python train.py --n_head=8 --norm_place="pre" --positions="rope" --rope_base=10000.0 --rope_fraction=1.0 --bias="all" --weight_decay=0.013 --schedule="wsd" --decay_fraction=0.711 --seq_len=384 --doc_mask=true --dataset="wikipedia_en"
Each number is 128 + 24 x the weight over its row's rms, rounded and kept within 0 to 255. Layers, rows and columns count from 0. The size above them is the row's rms in percent of the matrix's.

# layer 6 attention query, 256x256, rms 0.18, rows 93-95, columns 192-255
size [110 112 113]
[[146 154 167 124 137 151 132 147 166 150  98 124  95 121 101 118 133  91 148 158 151 108 136 101 157 131 121 103 168 140 143 136 160 132 120 172 123  95 143 166 122 152 166 125  86 130 132 159 106 140 150 106 139  70 131  99 128 109 147 108  88 118 163 116]
 [171 125 136 134 136 132 150 124  92 143 151 125 169 126  92  84 108 131 130 126 120 112 114 148 108 116  97 125  98 150  85 102 148 116 153 125 114 109  87 164 194  93 135 109 150 105 168 142 156  84 142 122 164 133 131 155 139 127 129 152 112 103  98 145]
 [151  77 125 106 111 134 152 133 126 118 150 143 126 148 141 143 158 164 143  67 148 133 120 124 137 143 133 104 118 134 122 160 111 163 140 122 143  92 144 110 139 151 141 129 137 151 167 140 130 104  98 106 137 153 116  78 113 127 125  99 123 142 156  77]]
# layer 6 attention key, 256x256, rms 0.18, rows 93-95, columns 192-255
size [104 110 121]
[[180  97  83 117 151  89 148 187 122 127 141 186 170 131  89 131 147 114 159 145 145 175 114 136 142 105 133 155 129  99 140 109 114 128 135 121 134  99  87  96 143 133 120 126 117 129 134 107 170 184 125 129 129 117 108 145 137 178 117 116  98 116 139 134]
 [145 144 196 165 116 158 130 143 162  95 156 116 142 160 107 112 132 138 124  99 125 119  93 144 133 108 146 125 135 113  90  98  82 125 166 124 136 124 135 154 138 132 135 109 107  97 131 136 162 143 196 155 108 122 132 107 117 124 176 161 159 169 138 157]
 [143  99 148 141 144 138 145 124  96 176  89  89 136 109 135 116 129 114 160 135 128 145 201 108 138 112 139  90  91 149 153 131 156 128 151 124 149  98  92 183 150 154 140 110 126 138 129 107 103 103 126 145 113 194 105 117 160 153 114 146 162 112 139 134]]
# layer 6 attention value, 256x256, rms 0.174, rows 64-85, columns 192-255
size [ 99  99 106  98 108  99 110  95  98  96 101  97  97 106 102 106 100 102 104  99  94  99]
[[127 158  98 129 114 159 110 148 134 117 113 135 130 110 131 144 118 129 126 148 102 120 117 164 125 149 121 120  91 120 136  84 123  99 138 126 115 123  99 124 163 133 145 112 115 158 172 121 118 158 112 102 113 107 101 158  95 145  95 140 112  78  99 150]
 [140 185 196 151 140  93 127 153 138 131 129 138  80 144 140 141 148 122 144 100 100 117 141 135 180 110 166 133 111  90 135 127 110 151 105  93 100 125 125 133 184 162 141 147 147 117 127  78 131 122 102 132 111 112 134 112 124  91 137 160 135 159 106 132]
 [132  87 111 123 107 135  94 135 177 148  83 119 104 153 106 138 165 133 130 147 142 164 132 118 146 131 122 125 144 108 138 165 143 162 114 149 149 148 143 144 104 136 103 119 168  97  96  97 151 137 141 136 104  81 140 122 105 134  76  93 149 122 117 167]
 [128 134 115 105 159 122 125 139 142 100 123 138 104 123  95 114 146  96 116 144 113 106 144 156 117 154 133 181  97 155 126 132 119  87 171 126 146 123 124 168 183 111 166 149 175 109 188 135 133 130 141 171 119 138 126 161 144  87 104 133 116 121 104  81]
 [102 106  93 132 134 151 122 127 141 116 110  98 109 172 100 146 125 152 122 144 119 115 123 149 106 159 116 124 135 126 131 123 152 126 150 106 157 140 131  92 144 102 150 189 109 162 158 154 100 126 146 117  79  82 165 171  96  97 141 153 136 108  88  97]
 [126 106 151 129 125 140  87 145 157 132 145 135 140  92 137 116 143 107 112 102 143 119 150 140 116 138 106 118 179 131 125 139 133 127 183 135 128 183 177 155 181 125 130 156  87 146 111 143 128 140 155 140 122 108 124 172 133 144 157 123 146 117 112  85]
 [115 157 124 126 155 136  98 119 127  98 110 113  99 134 139 133 153 149 112 140 125 155 145 123 110 116 107 143 209 134 142 174 138 120 124 148 108 149 129 125 126 151  85 124 149 132 128 134 136 154 142 126  90 155 167 115 121 143 186 123 144 108 135 156]
 [ 96 117  90 144  91 157 112 142 133 158 157 127 142 112 120 146 118 146 123 168 142 120 114 183 124 153 187 114 118 138 110 136  99 109 156 167 147 135  75 113 127 133 161 164 125 136 135 123 131  92 137 120 111 173 166 149 149 152 133 150 126 137 166 118]
 [170 123 108 123 133 141 158 137  91 164 172 132 139  99  94 120 128  83 141 156 144 151 121 169 135 161  77 116 123  88 143 135  45 115 153 132 133 135 137 133 143 142 149 129 135 172 154 131 161  95 133 118 133 172  80 129 109 100  85 131  99 146 105 115]
 [127 140  79 112 130  95  93 151 177 146 169 126 108 120 157 112 124  87 154 106 124 106 155 126 127  86 118 150 123 134 110 144 101 105 109 171 108 112 159  83 121 137 132 161 153 132 133 125 115 116 102 116 167 150 100 111  91 101 117 139 133 145 146 118]
 [144 127 114 138 115 129 123 125 158 128 149 106 109 123 163 128  90 137 162 135 159 146 137 126 127 124 129 115 143  81 113 123  85 138 119 146 142 133 133 150 155 138  97 111 127 136 167 131 177  94 107 108 144 128 138 156 123 172 126 130 143 118 119 141]
 [ 92  74 101 113 141 136  92 152  95 154 152 125 127 113 158  97 150 111 109 116 123  91  73 117 147 115 126 125 115 127 141 145 132  95 108 149 111  92 165 140 134 162 139 110 149 159 123  95 156 149 164 148 163 119 103 126 115 114 168 158 104 144 112 125]
 [147 120 118 149 153 177 124 131 135 149 103 153 134 121 158 113 142 126  88 140 111 103 139 122  91  93 166 141 106 146 104 141 121  60 152 116 149 160 128 169 134 138 141 142 169 192 159 130 170 122 134 105 111 158 120 119 128 151 117 136 111 139 139 149]
 [150 120 157 106 143 151 123 120 106 104 131 117  86 114 129 108 121 177 140 165 123 167 148 107 132 125 132 109 152 164 149 133 151 106 144 101 131 115 172 135 126 136 133 155 174 122 143 152 127 142  78 137 173 145 156  91 136 122 112  94 125 141  88 113]
 [163 143 101 131 131 131 115 169 171 118 138 108 129 146 158 107 146 115 135 156 130 146  73 131 122 153 135 129 167 104 142 168 110 104  82 123 140  75 142 123 155 106 127  88 125  45 143  71 181 134 138 121 108 117 147 134  97  89 132 109 141 159 127 117]
 [139 155 134 169 132 142 110 137 128 126 191 131 116 128 151 143 121 123 134 145 117 127 136 128 100  93 135 123 146 135 137 135 137 109  90 156 125 140  88 133 126 149 168 145 107  73  79 133 113 142  85 163 113 162 160 167 126 109 139 116 143 151 126 140]
 [151 151 156  87 121 148 133 122 127  83 104  93  97 135 143 141 158 116 123 138 120  82 124 149 122 108 121 121 154 137 129  92 113 150 144 140 161 133  93 150 121 134  95  94 118 178 121 153  73 102 109 129 141 128 133 176 127 123  87 137 108 133  78 106]
 [170 180 131 155 113 150 107 153 153 113 108 125 115 151  80 162 115 140  82 114  82 115 143  97 129 110 112 125 160 137 163 127 129 100 137 128 103 141 144 118 114  98 169 169 105 140 118 133 134  71 101 110 114 149 124 106 154 153 143 143 108  91 149 117]
 [125 116 139 195 144 141 157 128  94 147 137 148 147 113 104 146 134 170 116 152 109 159 144 108 139 122 166 161 145 129 125  72 147 156 105 131 112 181  98 131 105 151 115 117 130 136  97 131 153 155  97 158 182 114 140 130  68 104 118 116 129 138 105 147]
 [123 141 115  88 129 126 161 128 112  89 127  70 133 122 144 126 125 100 128 115 141 142 128 151 176 139 122 136 118 108 101 154 167 103 169 106 126 124 170 117 126 124 101 165 142 164 136 135 108 145 149 116 103  67 137 165 112  98 145 123 144 150 105 154]
 [ 92  93  88 157 122 136 149 137 124 161 100 104 142  79 142 130 126 121 117 110 109 132 120 112 115 161 107 146 137 107 160 153 115 128  99 137 152 131  85 141 156 146 137 117  87 157 141  89 119 130 172 191 173 155  92 163 142 114 121 142 130 149 140  97]
 [120 137 163 126  95 134 172 142 157 126 119 149 116 127 104 158 134 108  80 132 139 150 127 139 141 120  83 140 113  98 153 150 157 158 135 134 135 159 123 129 107 162 128  86 148  77 108 154 148 110 131 165 145  88 140 121 131 140 114 117 139 115 140 114]]
# layer 6 attention output (transposed), 256x256, rms 0.156, rows 64-84, columns 192-255
size [ 86  89  92  95  95  96 100  81  95  85  91  84  85  93  95  95  89  98  87  88  87]
[[116 130 126 136 111 104  86 101 127 115 131 142  92 136  70 117 110 114 136 139 148 126 111 128 153 115 147 121 143 116 130  86  98 135 137 119 167 122 154 123 113 157  94 161 135  83 138 142 132 118  93 104 131 108 110 149 135 110 110 103 149 166 152 102]
 [100  87 121 133 112 173 159  89  73 132  99 116 164 130  90 117 152 102 130 111 170 112 102 110 177 154  59 156 117 127 126 130 146 105 120 114 117 137 138 121  81 104 123 153  89 158 126 168 111 138 112  85 138 107 124 109 106 101 139 102 136 107  96  92]
 [107 150 131 145  93 126 138 131 111  84 157 131 137 116 153 112  70 148 136  98 103 134 110 128 136 120 132 121 116 132 126 131 132 129 162 112 117 135 145 120 152 114 132 172 122 120 140 123 136 109 163 153  87 167 133 129 152  83 135 101 141 164 139  81]
 [108 130 128 162 145 138 133 122  75 150 166 149 157 125 123 104 139 150  92 138 141 160 157 132 128 113 129 138 133  93 121 113 120 154 120 151 154 148 160 123  91 142  82 165  87 158 118 149 106 159 134  80 125  92  68 121 128 141 128 133 130 195 136 116]
 [118 142 134 135 117 121  73 156 108 111 113 134 133  99 116  82 113 113 173 103 143  77  97 133 147  92 145 145 161 113  95 137 129 100 109 104 127 105 105 142 106 137 140 139 148 149 139 108 142 150 143 125 147 120 138 119 144 162 143 103 118 131 110 110]
 [ 87 125  80 146 168 109 124 148 113  95 127  90 136 130 124 138 137 105 106 115 145 131 103 154 144 129 100 160  88  76 100 126  54 108 116 100 154 113 142 126 118 161 117 171 103 125 128 164 100 111 110 105 111 116 138 122 155 121 145 127  91 139 110 109]
 [144 135 126  69 126  54  83 147 149 113 112 122 126 175 127 120 115 135 115 104 126 115 144 164 149 107 133 123 127 153 171 152 147 119 104 124 121 132 104 133 165 147 148 120 126 115 131 127  81  87 132 104 149 160 130 160 118 114  86 118 159 124 162 138]
 [172 135 114 113  95 123 133 128 146 137 114  83  91 119 165 110 140 131 114 129 151 150 152 125 104 121 125  95 115 115 153 117 115 114  87 141 162 107 158 105 152 147  93 126 144 147 112  83 116 143 154 128 123 121  96  76 123 148  88 125 136 121 160 192]
 [118 113 129 164 168 138 119 139 144 125 102 138 179 149 130 107 119 163 101 133 111  88 141  84  88  93 173 122  88 152  84 129 115 145 103 135 146 133 176 132 117 143 119 157  99 111 140 112 102 142 135 113 107  73 138 106 162 144 177 112 124 131 144 148]
 [ 53 150  89 168 130 129 150 123 153 101  94 116 125 140 131  95 105 135 116 147 172  88 134 120 144 127 121 105 122 132 156 131 104 126 176  99 111 122 142 160 157 133  72  95 133 126 122 125 138 173 108 132  97 103 146 142 123 112 145 115 150 122 127 102]
 [143 120 167 131 148 121 112 130 148 118 139 144 112 136  98 109 106 140 142 137 110 146 132 124 166 124 129 110 138 163 158 121 127 127 158 144  94 152 157 102 100 142 130 138 158 121 101 111 115 119 136 123 135 128 130 139 138 101 161 119 171 132 156 135]
 [128 112 129 134  98 162 172 136 189  89  75 170  99 120 118 133 105 132 137 146 134 111 175 127 126 107 143 129 111 117 101 151 107 132 147 103 157 149 130 134 145 117  94 117 169 203 119 139 120 122 111 116 125 100 113 166 123 131  93 124 130 127 116 102]
 [129 115  75  99  70 136 111 179 162 161 154 120 129 135  98 135  86  92 142 137 131 110 186 146 139 132 163 120 128 106 141 114 138 142 102 135 147 120 135 131 116  97 117 145  95  67 127 136 141 173 157 112 103 138 148 162 128 113 142 102 124  98 180 118]
 [149 136  82 160 174 133  98 108 117 132 123 133 115 166 105 140 113  95 113  89 145 124 125 125 128 128 136 143 102 111 122 121 147 146 139 166 118 122 105 139 145  96 160 105 124 152 101 121 120  91 173 145  98 120 126 157 116 145 149  98 126 139 150 158]
 [114 146 105 133 146 115 134 120  99 118 134 139 108 130 120 108 117 235 146 157 151  98 177 148 101 127 118 114 102 135 148  88 124 121 144 126 109 103 150 131 127 119  76 145 121 124 131 154 122 104 132 128 119 129  57 157 144 134  97 128 121 151 163 106]
 [120 158 137 111 110 143 124  63 108  90 149  89 117 121 128 147 157 140 162  50 116 134  93 171 156 136 123 147 117 157 114 135 133 138 158 125  96 147 139 149 126  93 138 122 126 139 132 153 129 136 131 105 155 127 137 110 141 147 124 133 163  83 143 101]
 [ 40 139 151 175 141 107 119 159 143 101  91 138 159 161 106 116 120 121 143 105 120 183 141 121 171 143 125 132 145 119 121 136 163 143 192 134 122 156 109 148 129 133 150 125  96 126 116 138 138 104 100 140 163 110 110 126 142 152 153 145 142 147 136 121]
 [134  87 129 110 151  99 128 122  95 124 142 158 119 130 154 113 152 129 128 135 122 165 124 100 152 115 142 147 147 146 136 188 162 130  86 116 129 152 111 122 106 156 127 134 167 135 140 154 147 142 120 145 137 142 157 158 134 158 118 133 161 159 137 105]
 [141 145 206 130 117 115 109 123 143 139  93 136 123 141 124 129 130 119 154 122 135 138 110 123 110 106  95 102  99 144 136 117 109 120 147  91  94 122 136  79 120 108 142 125 154 114 115 105 114  89 147 103  96 163 113 114 189 159 139 143 111 136 103 105]
 [126  98 154 163 126 155 131 100  91 196 105 147 102 133 125 147  89 163 101 121 154 105 155 121 143 117 141 125 106 153 151  98  92 163 104 158 143 136 127 121 179 121 133 125 108 122 112 141 135  63 147 140 149 127  76 108 134 133 134 124  90 137  97 168]
 [152 101 115 128 126 112 105 142 142 102 117 148 111 131  83 148 139 117 127 119 144 131 120 118 154  97 121 135  71 175 107  88  78 142 143 117  95  72 129 150 106 128 115 157 182 131 145 128 164 159  87 134  94 108 142 133  96 131  82 144 131 137  73 134]]